config.yaml
hidden_size: 384
norm: "rmsnorm"
positions: "learned+rope"
init_std_qkv: 0.037
optimizer: "muon_variant"
beta1: 0.93
max_grad_norm: 1.0
Each number is 128 + 32 x the weight over the matrix's rms, rounded and kept within 0 to 255. Layers, rows and columns count from 0. Numbers have three digits each.

# down: layer 9 MLP down (transposed), 1536x384, rms 0.0548, rows 1387-1455, columns 96-191
# up: layer 9 MLP up, 1536x384, rms 0.105, rows 1388-1456, columns 96-191
down1387:119079103078140121123161120138097155077098136132092131159071095176154091124139139150085173129100135130080156106112080163147063154128123133109140140089126179136131100064107042089144102108148119054181123167143163107107128127103118138089127170158075123135131136158100120095148128109105092116
up1388:086147057169044146097142110072171173111143131128110115187066091106140141117167088131133154099097157123160127198109081049096173124135186158151168161121117131164150117119139143122121093111146105129118103049086081131130096117110115098113097128183178110149147170156137132190127154130051196124
down1388:162156191113032189149101138143061187126175110096156129100144118150093068130177109110111127174114122108121115163098054115067143196151117119115145121198123114124046109070165149107139078147084142088084062125112149100140067111127143137132165141106110150097193112157099083077158136089131183095
up1389:120125108148139095132086172140172110100152184166143134146163172118140148103144100137153134122163155125160165167098162178097106166142141113152157142084164120181126126119145097134129108179092109107085150038105118186174081139162083115161129138124126088176142133174088128048143124084139160148
down1389:120109148099137201142070118127043120133186108125105121132101114139137120109128100126091154108129123122176132091148139100167120132107132076170124113101173114087136176136101163131111117138141180111191116162120153150157131096095098148156112141113146163094134113063172084157160117140136100124
up1390:162197130113144103104135141136079131086124124151112129117126092172168113087123111130118077164139145100103073145072168190109154129135160136119165091152109084171138157099156131092141143164161147193102132177117098113141116134146139105084096100096150112111145189143100102151123102077164094155
down1390:119126096118135094078129094169103145161123121154107081111093128192169195175120089162151108093136150111079104137155116165122118111079134071081148139154173186118198126120051113140158128171141172140102135153151121092169133129037134085143167147153122136080097109152142108139087111129155072114
up1391:138139132147136157142151127138123147111072100128134182128086174164093132138151172061141134053138146146105086112094098133052134106123082137173135170127100135161128127089151115137100149120189138079121197053165103098099166118111142132134059152105115139182106140079114135185107139096140084105
down1391:121134105155138150136092137153129150150109132134070107110152147094154076163161113131130198147125138116082117163133141126115152127166113115118098143129151091140148168138133093158083071113141084092136124080127152092141092182117094161163090137118130114114108195139142166144119111169143102121
up1392:096148145128105111167116148141091142152114112115178132188154031154147155139046176111161079121137136117168094151178149114109204104172145128083145154059126106147194106145161148146121165131154068151109143101073160122142143120077131109113163105162092092102128145116164132114086163145113094100
down1392:110169163127138094122103117122155088118095224073119134100143112106131141136152131106066127120128146115110142111078100046161157062117089154099135103197119161132073125191088156152150082172091184098146082132146122114154104099174146110172149125137095178076141138128114143093137150119151114165
up1393:135123095178082091148163170165110095116147087145112143175128125127158127100126164087114113108160118165167144098150167147163161092091142141074150182162107108079106144114103108140167179165112059078171111136140173095125116124124154166091124101150071136151146074138169121192106126060053163124
down1393:096135175089109108131129113128146168111093131134078132144141109182096096168064100120227105097130076117152100133158131153124121127085148125162127191127113105131145134126086101150125185113099082058089098148145120224147094156139078097087132098165084121140127158095140148097128100109183131143
up1394:119070141110152118153107132141174135131119189161123121165090123113084107045124069183138178142169141173154179155094097141173148117127084150194136123115064136080121058048152127160061043069180045112194146120120125141137128169100139161093108116086133123101122131102134128163114146129127124111
down1394:106126087092147114146154083092096145185172199153162133204081173184105127083122085115202110143070123132124146137116140146178176176114096172199131139121100141110089068087127113084157158131150101103126117040121157100161141194110098195158112139148087193099127180135104109135132105155110118089
up1395:169148168141058189162075135098129073151086111075133152100134142125092128123121085114175117119094111169181194119133125192100122157118058151096107120171148139121180113127074175177189103105135168122161096116159085056214161175143073147164079155121133150151199115093133207166150145094114163129
down1395:141133146186158140082183104119143150095161109121103063133204106091157150164103123138063122134128166085027177120162092045102141108094163090124173118135070146134079042182089097086111147123146207122125118162113162156080153139181061198139176167175124126165107141138136089139174158110103138090
up1396:153074136124169141115172138152172135100108090078165083109127111143134175119159130122181101161169133156129137135088150144094136124080162142157135120087096155136097074121142132122217113123116087163095088163113070105146122110115119100126124169120140165102141131084104126152153075102107086126
down1396:150122070081118123157137128155097163119118154076131119156120141154158166144130140169083193133142151154177117096100161108133163094145104156125129126187049041142121103144161114130076081117157162167124099155138116162163133121139089138095138132138132099130161084155164155100058117125201114133
up1397:133098130095140137131106127114150164098111078145077123122121117125124140114093086068078105142167165099122142118159097176096154166136164127123148130115073104172135136176113128119152133143099128133115097154111140088078128108183157134111099142129153153134129193155111105141139174171136163123
down1397:104139096145119169171152108191090139141187100135178129150123094105091123098082106164226137151119086100160124126142125102097138097145164157184099146113168100208158095160119177193165106139161146088116152118162108141154098157125100096147107198150058088122143141096148068107118102159162132141
up1398:075196141106111132118088116135143114138095136106137122147111089130155121097108117139113209100102098134072113160109146129119079138155122127131147114120089210143142117159111090118110122109158089147161082086103108147128124152164097131131114141186111202125130116227069137077122119203119032070
down1398:083156002168152116101107151176065179083117131103110172127154079147107181087140123117123142099108079101151154138195114103110168099086204143074084112143102126120156137191121143096095090058136098100097034118130099130148108122142174087112117140067101155199119085143083130124151130126133118127
up1399:122095132205141112195157117095112139157104138160095127173111177093191148124170155120172137134105137094147081169118149131111124111134091044182134136153097141146146098113126103119143120132138148120154135121156110122119106096108142198113121155083151158104110121090148229121099184152124099153
down1399:159142122130105110114163155112127159121081142055119184117112058134140118161098117140067145064124114146130095131109118133156141115155136171101180177142126084152097175078095159127127118100156121115091166128112153109151141079160153133141127123159146095162109091126153113120121100144117150126
up1400:097153140119095163101138159144124072114042123097128073169099039069114169145113156060094102174117149124135105129160092069099159160171127144126090174126109035040106132112166071069148111129183114199141171125102115144085012085106123076103127137118136052137126144168159140145122148093166054153
down1400:139170054118107086177166140098073147122080079172056171090136120146156133178126054154138145127143114120154136152120077095201092117127084161118146128135195080108154112142095155142130102120111145105105100149141146145113137184141102113128143139074107122101154133184106126146130069110153127147
up1401:115128093181121138101120095146145112149114193155146151061112089135155156094119164144106161142106129144145135159088086125159159119131121082125135120099105185124117158163178169159108105076123089117150092125156101128152128125133146145140123193146176133173170141150140135119110155116136096088
down1401:125162161116078109120113126135168127134103130149134215129108118174146141126122145184114099143115118189143111103145093190089108158163127088092122164108133091106112120130134137156161132156122145135101091087132080101145127104134094141163153101107115145152162178138095194164135137117100114150
up1402:110133132086116111141126130162165113125096105112170160140170179130197092137140125172110115193129126096107144113141192100133131152086147126102105037114130101211140100159178153119090157123162114141119138127140160078104113154195125139121106139136207127102182132140077081103175088096119087177
down1402:097216161124173151156132175032104072184094120115074142132103090187149098108135144173168118116112209131113127140129110168157072148176129139113109164143093151113115132093121102185146154093145100122120090121105094100104122159142130133105147107139136100100134080138111108127167136123142117114
up1403:148099072146126164138137137179134102134102064095100091153147082119057156120150116172148109105118143157090111122112131114132144128168118139146138103159125148136115105107119111130114152176148179106130183151086146174125134114155138174167147112136112130135155100121164150150142117132114170102
down1403:144151130107090128153088104153127116090118163076135100163144101101125115121091114103135153087207104112114102125121106100098142143110088120122103141083097185137150125131198125080098021066127098099157086111130126055141176108083173127142080102102130094086094109080086162147096089102130067167
up1404:127171135166182160109076108122086109095108147080113072101081059158165097150108141073100155116134109129155101152121145166118143091084135118077142119192191119162122127148131132134128114110117097176139132123167143185124106147122119113171132155143124108129144126086122099172117123114094141180
down1404:154151112121110108141089143135172120124084126055140129131140112112117175130129204137131158084190110163112095106113139111183150167121165106130155146157105057107109113119194136134095108112123141140150192184093132165122133138106088058124184101140127117086167151168125116110140074148140097131
up1405:083082113143155138164141139126122100107135150107141128174096149067077138096080102175139136114124093117137104172113174093150151079135114095103122132130097098114192123114128120133110176138155191121124110109116114154090162157137119094143105175171118097137169149121148107149120116170093107167
down1405:090154116103089136122119154095062112143106065126138118138150123123087096142203079155144162144112100155139128118130152127111147126194129082148153116157105147099101120112145103151139172120114097155093134116138110101138135118084171101144162137118120189111164143147134148111152096140099079134
up1406:079100054103125146095106119121144153109133198104134144087094146188171192124059126116091102132103155144138137119124134128105093119141102183078106106174097127069130074147116119139126109136127111173185119122128120109188167130141114087173107166131128129074135145116105131147140149066110075107
down1406:121160138166106082124123229122103115128123128113104140151126185082083118129127131165110103111130137140122137133140097074118108138097149138158091112136136114132088146152117159145145143123117105110162143102104128119134143097143132132056172158153115158126148125173168127186081086156139138194
up1407:168104109164137121144109099157129099138131118148153084169071149109172130079159138122149124160183132133072179068131099129102032119146030116149115175129186127153177161141169084109076144178100175178080117176111190133065183138141115109073049156110172117136138124183111186121069108193127139087
down1407:119111127110093102120104113147127111154158137042209185136092106084052107141115159130108135137165124121116115190144126136132137154162163128119144125167116234123100122119143077132130122087093093075150113136105109093187150145130168170133209076084193120111107112039117139104135128122123152152
up1408:103128141156122122089091170119154104142115096114154154143180122188152084148151110183155125130139136151188084110135122146109131113125097095079125136096129078094084112128083155127157108147179162131090148107108116133150102165160134132064083108158147125151101160145134066182130126100107141144
down1408:115149175114129127211116172146129145136171142108073122121127052137136170129177128124149123129103128110133112175145143120106101113089152175193159126130150104117165078150145142106102111128120122083103133111082189158138152088144076111189137100114112146064109124118110140096125050108190105091
up1409:068152165139136159103144109127139086110148092170131090133104166126107140164166089120147125157174164124105125159100191080110110109101142137126113151042123147155200141104154144115152189148162101144169119093106176134116111086155132108116183129181178110100075150117123166159123228101148088115
down1409:182150119136176163097188215154193130099109127123104126156048053143103087120140131180103122160146158156153141134082113154155146117168154148147139202151142104131195095122128120141111094127129119124070104158104144121089084169120130077173060090121143100125121155126152090055142088155160144140
up1410:119107113125095128121124153139073146110107161152115148144059172129138132157115129136180106152127130119157160165188154130086137120155070081133137114164168066098093130127157105120187112117100105196099200114074130104153092093118176127107102115140131151115077136105111122121084116153112172173
down1410:098139108128203069072116183137117106085107119043114033174184068162106166122147164131091139141166183158148146154112138159150148138123158158116167125076155118123154163124130143177077080136140150129064137132112116122135103118136126112142156160123090157158153110091177164105177087085086122178
up1411:114147131171162080137139093126138142105099161178134168173155110085106193167120131109115123126128112083143147083121140129064140179151119109141185126109142118139221161114143156122203121072162142100111123122118111143118188101124095063143117134149083134071111163107166101151127074101097153156
down1411:165111146124105110151120176137128180144118139136146183104100101118127129135170123180090143130126163166109137083194129085142100112151054092129144126106109128082148173121145085147162083129174140153088142131141146129126139161112138109082111156178143151149067134107111157050108146115113083151
up1412:119134175107160122118125111114120169055128115116130190173131105140113139157102112108144176084140149139197183120124076123163113167173092101199073133131058085150089121132132126128128083216153165146133089151142178107152130165176187057097096123156085090159120180128111115167136145139074093127
down1412:106107153167138140114154154132132082139097109143117110079149165155174088133040099131091126137136157090041103139124171155090167115097167170103170113055164091142168107106081175101157130104168045144091119112131104140112209174148080150173111101126089163135109142123118092165137129096110149086
up1413:115126074144166089165115144081187068129077148148136125098072155120118130061110204118134148106144103104066137168114135102131150094097207166114101106125175157078153089109113105193113137160168156101169108151159160081131098127047096152109117176100097166219130150130150127128155137123142147130
down1413:112113137168134134100144080060085112093123109120090118122126207138177133112106162168196119181130163159134154123147102135118110174098073154119148112159124145092074128159098119162139210127098126086116143105130115183103138116162170107126115191205089064111048204127118116159105120077100112116
up1414:152157108134164119138114123089133165143097183121066152162106118141111069172163124108166157170095195098141144096159189158122137133134121157140125123095109105154116185200166112101083096112160178181124136133173083142129141175114105178109129155096141164130156163126091080157129117107174119149
down1414:147088138140128123099165189126163134088074112112161107127193118146141161129115106114107077063088063077195152083122129218070131122122125164146099172171113153132176149096157131111126112140125140085141142111152140143160151191122179093081128174122180191104129162103084173115127113148138101106
up1415:188135163110098105138122156095083162118173140119053176167197161136126110106127124177111000101107114128130147144163094165115145073108175026126127118037113148170138160141176132124157141134098146125075100071108131142115151115152141148096060146117133086126125118131124151149074151049109154148
down1415:124139109149130147145139130166062117074132109185141084121161152131150129170129119065144077167183127105139206118115192102131093119126090169115089160181139103120112175180137139108099112156122103098120107150066162202065070109143141111180097126108115117080185141118140190149114136111127117199
up1416:123148128165172078125199062111084116177094179104079152176134128089097096136118169172075081121070148121131109112149177132121154089117114054135172123105075122130107090115147119152163185145075097132150110187102107118161132134123130168068110119232133161082098165157099168132075184128079157128
down1416:161129188091116143137157174158088131201137163189121098136152160132115118130227130159148091148171139127112110166183123119219119138161119121143146206090127151159091106152163107073161160120149137107156149096127131121144118140114138103135128134172095176140178127144131146123103133146148099112
up1417:146125074111175143141128121082112131140076094133134119059108097151155131181087125121113146126113151097079135082068145136101167140112083148105137115138171080124130115164120097074098121162148098171126138162063108103083120157148077137091195134121095074142095071108188127126109129082146135179
down1417:096137166137092151153161117141131133155047104112100148179140143159167151108103129141072102195098131100092094128137127122082150150130079084152120093102152184072143106131103129163065133108114172140078142157158114089108125115128148108139068116146134157097089105130119166135157154115140142118
up1418:139132117074128147145108100109151161171174125159101141098107098061090126134139086134141177091074115077099082140163139149065144110136164161157104161047092183163139133129102162126151181119136102183119126075092091128094130124182154100094076147137122127087110127102082137177056148138123120129
down1418:095122115069132110181109151168144086230115119150145110107169113172104104095142140101080126145190137087151124099112150144124160119113170173110132181145167159088160109169115152136132096071116141110147146125088122160130165110156131144111152156096108085122169092159106073124173085125139131168
up1419:115108086147216121160186115123104114097078155148119086086129123137115156069115127129131147151088182154163170144137115095131143104152158143057146137133087124139151142122102222173194117171155172148146161118140127109107179127141083141210131187133091089106107084104096131140106152135129135123
down1419:178111168104138140161089123119082132160077104117117099150096167131156107127107132167098121111092147079122134140183096104154146089120091113165100117113132133131086109141123130137126140176120091165133103128161079141058187136137187110105160098199164118103126177170029072112190119088107172177
up1420:078165121097125075133105128086141120141139096159084142152167137190114110104112115092123121209160133075156159035144165099140146051070163137155166039118127111069103080138101172083121132142169189133113120132176173175155208141157137113131072156087173069097118162134132147212128166096148159157
down1420:113156168156166143145127132141108156094087145106147120121111113121082131119097097127093121111132101124161204112192181109132167117161104146075083140077152158123116130110178135085101174123120121122114188163111193097094148096152061144107131125174140119107140149177103144127127152124128123106
up1421:085110096107140159108093125135153138110110141154127134108140123203163128135098083164073099153154208121115087112108143137108061124130108122133135122114074134146150159079088215161088115085132099113121177062149129158140109095152131181120079136127107167135103062134106147149114101092101115144
down1421:105070168121145070144159129088137167109120133098154079079139103162170180127143113166119134117148091126126106092110139155186086068145052161116152127039179092096106110185123157114117178186152117124154125122148123141084138114125124129099069132101122104219132104095137150135195142128085094085
up1422:107165119164106136144141153153156163091092164178103121107180105119078093202154184093118162128135148178131115135154120097160125147140137135104126117214142111123165099162117123163117111093130135135195200112196114149135103139080111192087093115170148125120133129147110112120136138133186091122
down1422:065109098145105157144100149111117132160091180122169128094155109146098084121123083115121149193100143112129168147152168105094202109127123104105124114110108119104114111121143115118139126077135195108117139092110094084186128125096059146110079088153156075150165184102131171135165173123119086148
up1423:095126126142072135122120149137163109107089168109100123123102129111135082091165090086106124075177132140131132168125119109133128111152169129134149154118117134121092104083169113140172114088175118095097134069147179076175157062179130136110120120111178140162138103115154137116124148137162096087
down1423:110134131098174094091178112085084100098126172100128129166129195150121155090162090131189161165102138202143153145080062130109157148155084086163093172107162216074156080157152116098197151149085162131139173163164100098168167100142167142190137149089099157114185153152127120104114125065125150075
up1424:110133160121145122119193137084149105085066137100115071147219099107105084138131125122099194114116100142185165059170175155173117126146131135093104177140123146131106116150144109138186134115166158096133091097101111196144110147127122088094142094130147141113118143138074157149155091150162143096
down1424:150108129140145145115129178166158135103105136104126185161182146147075110128130085176174117137091191097110097132120133100131167114116126199131130128112120076113170131148134106122167136106116084148098122143145166152108136116105116109107149097084133150096158155091073125102100136122098161203
up1425:109141050098190144084156119116116131134106087162112158144100131148147143086150090117138187120169175103152073096100153099134103098125143135131101147142135157128155097115155086115114098128133115106125191151164121180154098087148194164095062100198154163163071130108118114140129158123157123116
down1425:141163071112140100154151133093187139134160140146103088093207108125102148062109095163131096052096165080159139158158100093134105111127142118091075173047131137167157091149132156129121150148062166098131213151082114169157179170189106153080142118161104118167128150148114066191169114154162148063
up1426:154148109166119103101131097162127145187117142009122163153140165136093084097113132117189145110181152119182060150116094145107099135137072121123194118104148104102119150136108117149132136147198176032122104095103126124142147127113182171226103190105076132117144133091172111212146133156138149130
down1426:132083127072108096209106122108162146096161166175123132136120092071161187105158158143048125163130149141147136152066161073134123136126150121048088080157118164114138112056113132182051139101143038157180135152164180089105155115109132135103207120145145099079124150119153140069081139083142153120
up1427:118154088120108167101118184084137059117158097111140126167126142085091021135199157141158159143143110089117113087131131171093129110101098094150124157095131190139109141147111151096122170171202153158135155140188135126146137138089102088144126061114151087182076067109155116091094099070106107154
down1427:164125085162124119201132151214146143144124139130142156115156142097130000116115153100166134135140177137115125102133166153114150168185183127140175040106159119123109108171132152157119102104126098119136107064175152147165137132150132138089175057172098142127128104082140160182124137107154126104
up1428:164122125067121141167107131078117107119141103133105130131091146124127138118163183134106135108075123097162114111109128130167150056117103133135118088159129161148086164129104188158158139099130119115163139119116133153125092143158156080156169072101165126126127118095094124098046139142155146130
down1428:136137123157120149137109140076142079145090096149145128098047146087088101111120093145093150106097086135152183106136134200144180159163096183146136088126144099060166075166209121150155160167188172116171129098113133148094119120084167143089075176101155152146168148176171137108105145120108122136
up1429:142200154098139105143161164175100154103120132159147172143129185157102149166067165142133149096120153174124115164161140181194159135173151136095125105080114135121121132084077118159085144142117101104167186160115165120110067092168102116178148126144125136183138181117106171155125139124131165116
down1429:105171129184156159115169135129119080157169080103139097167097169116141115116204062126113080126138122108144143098144094142175161114090126124068107114097123125062113109112167110151102124224165136121075146100159068090084120140131071127098122162141079115144140141061096150140121113128157158164
up1430:156170166089143115155064148132164109136117136141116060116145142118143094167091170124066152120077136141081124153131159135149160125108118110056098059117124152109137115157145059120135139103161150132142064179190115161099076140075174189099172098159124097108055162134080162136094160130109093126
down1430:105110102121213156154138135136123113063105115167130176084094139056137139114143107130168183157124125104105109187129159143157109166083086144105127055146142130160152137112095084094141114177093190182074096162110168196114097084066137174193124095123137073178171136135137174132150128084161123122
up1431:150129183105134148129091135075081121102152101093160088115152114116101099155125110159095111103158154125096074155142081154160102180168127112169140101111142114114102101096132135086076112139145140141113105175172081143088127176089088119167114120156123147129147140099115117168159129091160103154
down1431:070129097175110142107151100196163087200086114030130160146029158106123101141127164121137123136152088175109090118116162155148181137089131111155135121152137033163099101074093112154091088125133142128114136140074136143131151150093175134121161083162132111166190138121134135157115074092105108109
up1432:065077080123168142142095099141148102104117125138161131150066116130130102062145186128116139108129175194069107097123188105128113166088177135118092167083103151150098124128113078176109157119148102136137112069138106163158161039148103111083082118143138117141123156166109120186082171123114141115
down1432:178134147102073121107133170159146130113126176081123083155138106126133140135112080123111124107098114092174134113085150120170124123152146130182023106122165162086170148140101124183144147067122105082118150155107140141110098116114141120169116127088113091179106151124139115098117137081092109100
up1433:149113084094144124173101120106207104129104157163113175165111137174093135123139198116051059129085177136050151145170200119154133098076127144154146103113205154147112111083135097138130112142161071113021087087177143134114105124117110159116098112138135112158077090116116135123098121109115068212
down1433:077222153069134132144103159096101180110109090174101062124161168203160106136155101215086144139128203158137073091080103152122148167192084090099127233053050105167132073108165051090231096108202130235147131174136114106115157120147136137130151079168172112149160145124138102167118149178103155091
up1434:126129126129093111094128111108097150090152207089161102122179123085054156113087145127092107145152118154117154066119111171191118121107105154137140146092123152140128127112104129235178102202155117055101113109115127167051141090149170131126136106183109122142165181094085142099137130161156097090
down1434:178138121093149157113161149150159110151109124134139171062111137170189091132160124111183122126141131158148151152094118111111164160137165141127138151164159076099122157149139155100096180112109110161110163106121120130160129107182094135110156102120136134080117096147077143166118094180190144166
up1435:095096123160135201142177165093114126069141104178119099092161133166143160142072152132072112150156133138128163068082152128160078154160112143135095158172145119154180138173146117094111134164129137142119134106118125139055163027189149160174101187096151136080138102104108130105131152187144131207
down1435:108124068114107156128155134140128179157094107094133164121109123177071159103097139127148145152092142169107122089119152129107129106142141158146166131115166128085130115125094137162095138113127151131132038158139083142162131134138100124201106092176073112100113069135099136155143115111120141126
up1436:114114196111120129146075103172141160139092087172217150155124146129124180169067132151148077102156108144082189109128122141140169134152076089108100102095202169127140104120079120121160124136179148170094147165147097119170104125156125174048129084106075151107132135109099102139142083106113094146
down1436:078164124123174132091134122172159125166107165078165107134089087132148140135167117127156196181133147167117132104124071086159132161104153147165165117166142067163131085113118142116212144123153098139176107099151173041146165140164157121160115175100146066077115101127137126121126093123112157167
up1437:118106133122155127096138155106118102113179149127118143146131158169104055191147069128162159122159111146211159144136145140132138141110120191114163103105187074158134066173130127112121066108157049185119175092072155136061152187133105127057090080081109082154087117109111110152118122150077137174
down1437:117100135116159178102097121122137099152146131114070127146146137147159176149162106151135092127134095128125112121149095096137115032033152132109114174166149067190146111091146104147163054143076149062108149140087107127125082103183121145138123082147155129139159130104142097048112157101112108150
up1438:019122139073091147064164159103080126119149149135148082127151110119122134121084111159154146132124155197150152127124205055124101160124148124121104123168132146131109225080132161105111134165129108143180182085163190118179173113134085178109129141185145106165086191161192155157151145095119060121
down1438:145175119107110130100157109167151076090155124132119089181102105154165131126084144188115110151128066151096157222136126089161138173067173063160133138095152116165157181160084182137129147165123068154143129081113088147149174162113151144102071126143063083136125127145093050097120136122126106117
up1439:104112132139155112118118158125118127119084130136112158125159110113113124123141088180145122132126164083140119130127171175163127141106105145096143077093126103164113197168150091117129141132106143134132130103111088159131138096166105175132076121105196157051153133118165125139119111185103108168
down1439:107136093093111115123090089088123088068144161117114151123087120152143111097084158143133170120128164152109109103133086123136168168143135121163140162130079182160122135162141117142099130115127153127133173129135130176159183126109211096083142105144084106119147144111148118131083089097123119113
up1440:147132203082142161163102115137111194120089123051068129071129136138129122124209154135092169142142136101091070131101047128097095118116140122127101124101067142142122105148116144132125148103116155151131152169096079114173132116141107144156115118152150110120090118115115137115099145074053126166
down1440:113149147148130096148137153206172142135147066124119105151173115107088161091116089137142139145106160133158134104118103193130095098115124161181162145177150113146128089058160149130087087158104108101158053083119190050101121104137113142152124180140091115121138103177131143140101150145166119112
up1441:108213136166150087124101123122182144104162198162150131107156145150106108063147102115095113121111119136160161074075179075099174109110156122104143144085085121169153063140157117120141150093115119166107104134159167094140149168157140135143153115128141175133116090077120134184110150143134112141
down1441:119117142111139082159080125127158165107153111067151174109130104114119173127113156080133136130173123161155133100116123127112157147129148133112132095125148125135172110110146155107142144136100183160098103139094136127095135053092131086106153123169118127148147137143185147111105128062096151100
up1442:134120095156146140133124152131123165104094138115112106180123112108115170174128112158086148177163116112161169106109092128109105159092158154136093109144233154099144093108154088087160151186135112170149139125125184209118144149111128152132142122149130102156137120133162158106107112184097118108
down1442:172110152068112113103138123088145087133138113133125134107173110128152075104121175181165090095145137135116174126177172119093157127171151116145186141129108119133161127136096080157125187130100137126154132133193072130205094137079186145138132136103133167149150123089107172113139167144084127103
up1443:174088089180141112128116149123069118190109106093102144118080147064104101057126124121106153078079133136158165149192108140071111128142126117120156103133096119118118164132147089070100109177088113146103138065120105102119119122114108121228159107146173151191120138156146178147166155095172152100
down1443:151113179066130066149108168144099160108152081120152088138124100210141107156099101105145142118104159135097124147133097094096133156173164190199159109132130141098166092163144077170150155191088118113158064168082182125095163122132137127138120062135098132127163142131160076153140165105136126140
up1444:172062127086131148168126086104085159145110128126118148109156090073107176079130145105079070172058157215119135154117140084128147113138157135084072176107109092164035143131110170107146111173103168082138107123137111101125080148173121182115117188164159106165030186145181122121083162146123140141
down1444:126123144087118117101135113128051175145142161126129142110146107115087095115145119081128117162188157178070111130108140111178133084131119159131145126165068109101152105126051108110113072091140145075090083142161145088159139129188112121133140169099099159156123151130093132102178128083136156143
up1445:114112117155134145169090114170033153129103157185112101124126106078149151104089141163137151158148098124099103108102174148193127118160126101123085141146159154133096155162117094160089075123146172131068061101169108131085096137167136171168161154133100125137127120080144056105120119074061116139
down1445:151103150094097150119112185078134176136095138130134173125135117134112108162143060138125134112171109214134115111156143154197140057164075141086084130110124132182099118075113127095120104124188102160142091104141190093145157102151122126157097142059142156163153114137128121161132122133114145174
up1446:157092142110161106114113151161189174184169120149131194159082129088165132151226071128120116132121152189173108104147152090068239123099145155092154115117111131101143121161127147128188115166129130187132153171087170125087188141182112124108105148075133192169112138174096097086115158122134105122
down1446:120142094059095127154090128080096099118167115124132170156116144147137106082161062123105080113131155125125118157110120075159204148135145134156111034129120167097133122124131115172121177143163178114135178070103131132133133133061178182110121105126072117083106080121099124161096117138156133122
up1447:104123064132109139102125088139101180135130085115064104083077144082107137113115077112103162135144139101126147151099094105141179109122146141113126097155151152133174122138148126110110123124116113161142234099115104142142115227139144082159129135148144092129109141129104138081134119199148175162
down1447:133146192128134143097101175103131068130128169120101148090154138185098131048087086097126197183179119147125160098101182137136119104172047082164105119177149129090124115117140104124118139062121143180134110145066156095134080103111156131151199136121101108114100157105141115078112111114100164115
up1448:089091157143138086122162144171142124140112142098097147115134101164153143157115095107171095059178141140148108068219154105089154108160128066191129144124159138138118124104160162121142124123198159188115138143126165108137095133136117123133108083111104146090131102146133129074110118080141115166
down1448:095119177167122142087149099121154086091140115201106126163153193112138152116163196115144160123087204095130108098094103121071116185119141086129081079080108100149151144130130093167138157088092126162113097140107146093102138118113063121098130115122181180158125115144146082134110113141117146112
up1449:159157112146151170163162133117136119073143110156152152079131134154156157148143107127109144128102088129137097134185122123104166186168115186152138070081125103123151065141189113079165049116146127158128137140110144100146089128121178111152093163131155112158097103124113093149049080159124136165
down1449:137111144157206164145106152122093110092141142186215121131149124154135171159123105146110117138162169091145137115113123143149123159164127101133089149119107149128153110143127153089098108116135139103140138123172118104151162087212140140125135109122101179103158131115162103115103137114118111125
up1450:172149157077114072120098159144095189114125105198179159125108108088133136135106084170150122152116139149107075156102142151138128120158154129132131147151105148159147144168060154137152105055173123120140119110115121139149125141102118109164131127142096155080142103195139154199085126160105074165
down1450:175109158141152076078171136178109112086141158051114111113122121041116148125073112137146138116170083142167165161138157125092109202145143116190148047131046158131120070081114107096158118198041118083155091155074125115092164160126159142104099097093083088100129069104160147134094129148072118084
up1451:139080118088146133077141138099123175096154154074073091162146124132112134140109176111136084144084113142114110159145138188159075124197086201173110110101121211089147163060120149115129157135028155133140095137072084104157116095122148103139099127102116181165155135106149199089145188108138095167
down1451:094062155128156148100098128119189121137143118158110107112150140042102123131121182128141111114135146144199115076082131116120124167110140143175116130143173073148120093091192142167117116124114090165182116094149155185174140160116146163128125108099179172142154021085083178179097127101128082185
up1452:062150120121114107152097172163180148162101109106078117159106158140112077132175132165161091128110147182181170132046118103087158132169120132127181123155065169158108144039138143096032150108112105113145188190129173091124121146079088116151108069152159124134146147079177117124186137061095134101
down1452:137107157093131168127111089093138145076095127124117104110101061150190065146158155164190110120132131073077145141103172138116101169100136098117153126108128120173163087098186095144161138049193075132168160082111138072109121118149151157151144134136133129208112115104160085127143147116153053119
up1453:137142121134110166142076104131139142074120151119117130128112095200133084162208073114100109214173210163128129166164067107106121176107114112141109062079098074099150076122076105120107129116165213121094149092175109175129171117128134123117138139119136108133148109101126116164144128152116110167
down1453:107175148069067153128142105116179134089168104078030094156116127131127092087167151098170149111219145119076112148122157160153121094136155082151142199161115138144118110165130134137192143142075153164112133064118109179156138144099144123143152197160128168078149069090184104109100078127100118065
up1454:178107139116153160145141124101125131125145092087088115194108115105124124109090129089149154133113142137183145102049150171172117151241169120097162102148158178100129091157133180151133109144156136117183123151117207127099153167169105140089132099098088129168132101135141127123060116130116093126
down1454:211150138126125156166130067129116102195159100144095135157190113129215128191110157110202133130148142100099128126142101100157083177074125118123084198129144104176075073107129072098097069155149134192115136110128134169090144112099139131123137126131130094119151133127098159158110134108143117080
up1455:132171143123137059067107159118160123103109156158119118138170151169143138166089121131177094130110165114103088161143142212141134141123168138141097107155118172125175155134175057138176130149147128170090156120086103109147125162122169161076163161159111102110162192127144148162084138141070157119
down1455:156087119101119101133073096104124159170122148117151128129127104126116170182099123163153186132125142142147144144158127169079099142146115098149148201206123110152180147071093105164125141082129099123098083138098111174139160089117072131129119151152084119124129172104133199143160124082069122143
up1456:139080152088195102147065100071088092224042140098162139095131114189096141119122116120174085079188128156119118091108125121099109155163123130107114097144157166109073105130087144159089122146107047124108077141080065137143155131143104137156103055161123135148150168077138134161121142088107111117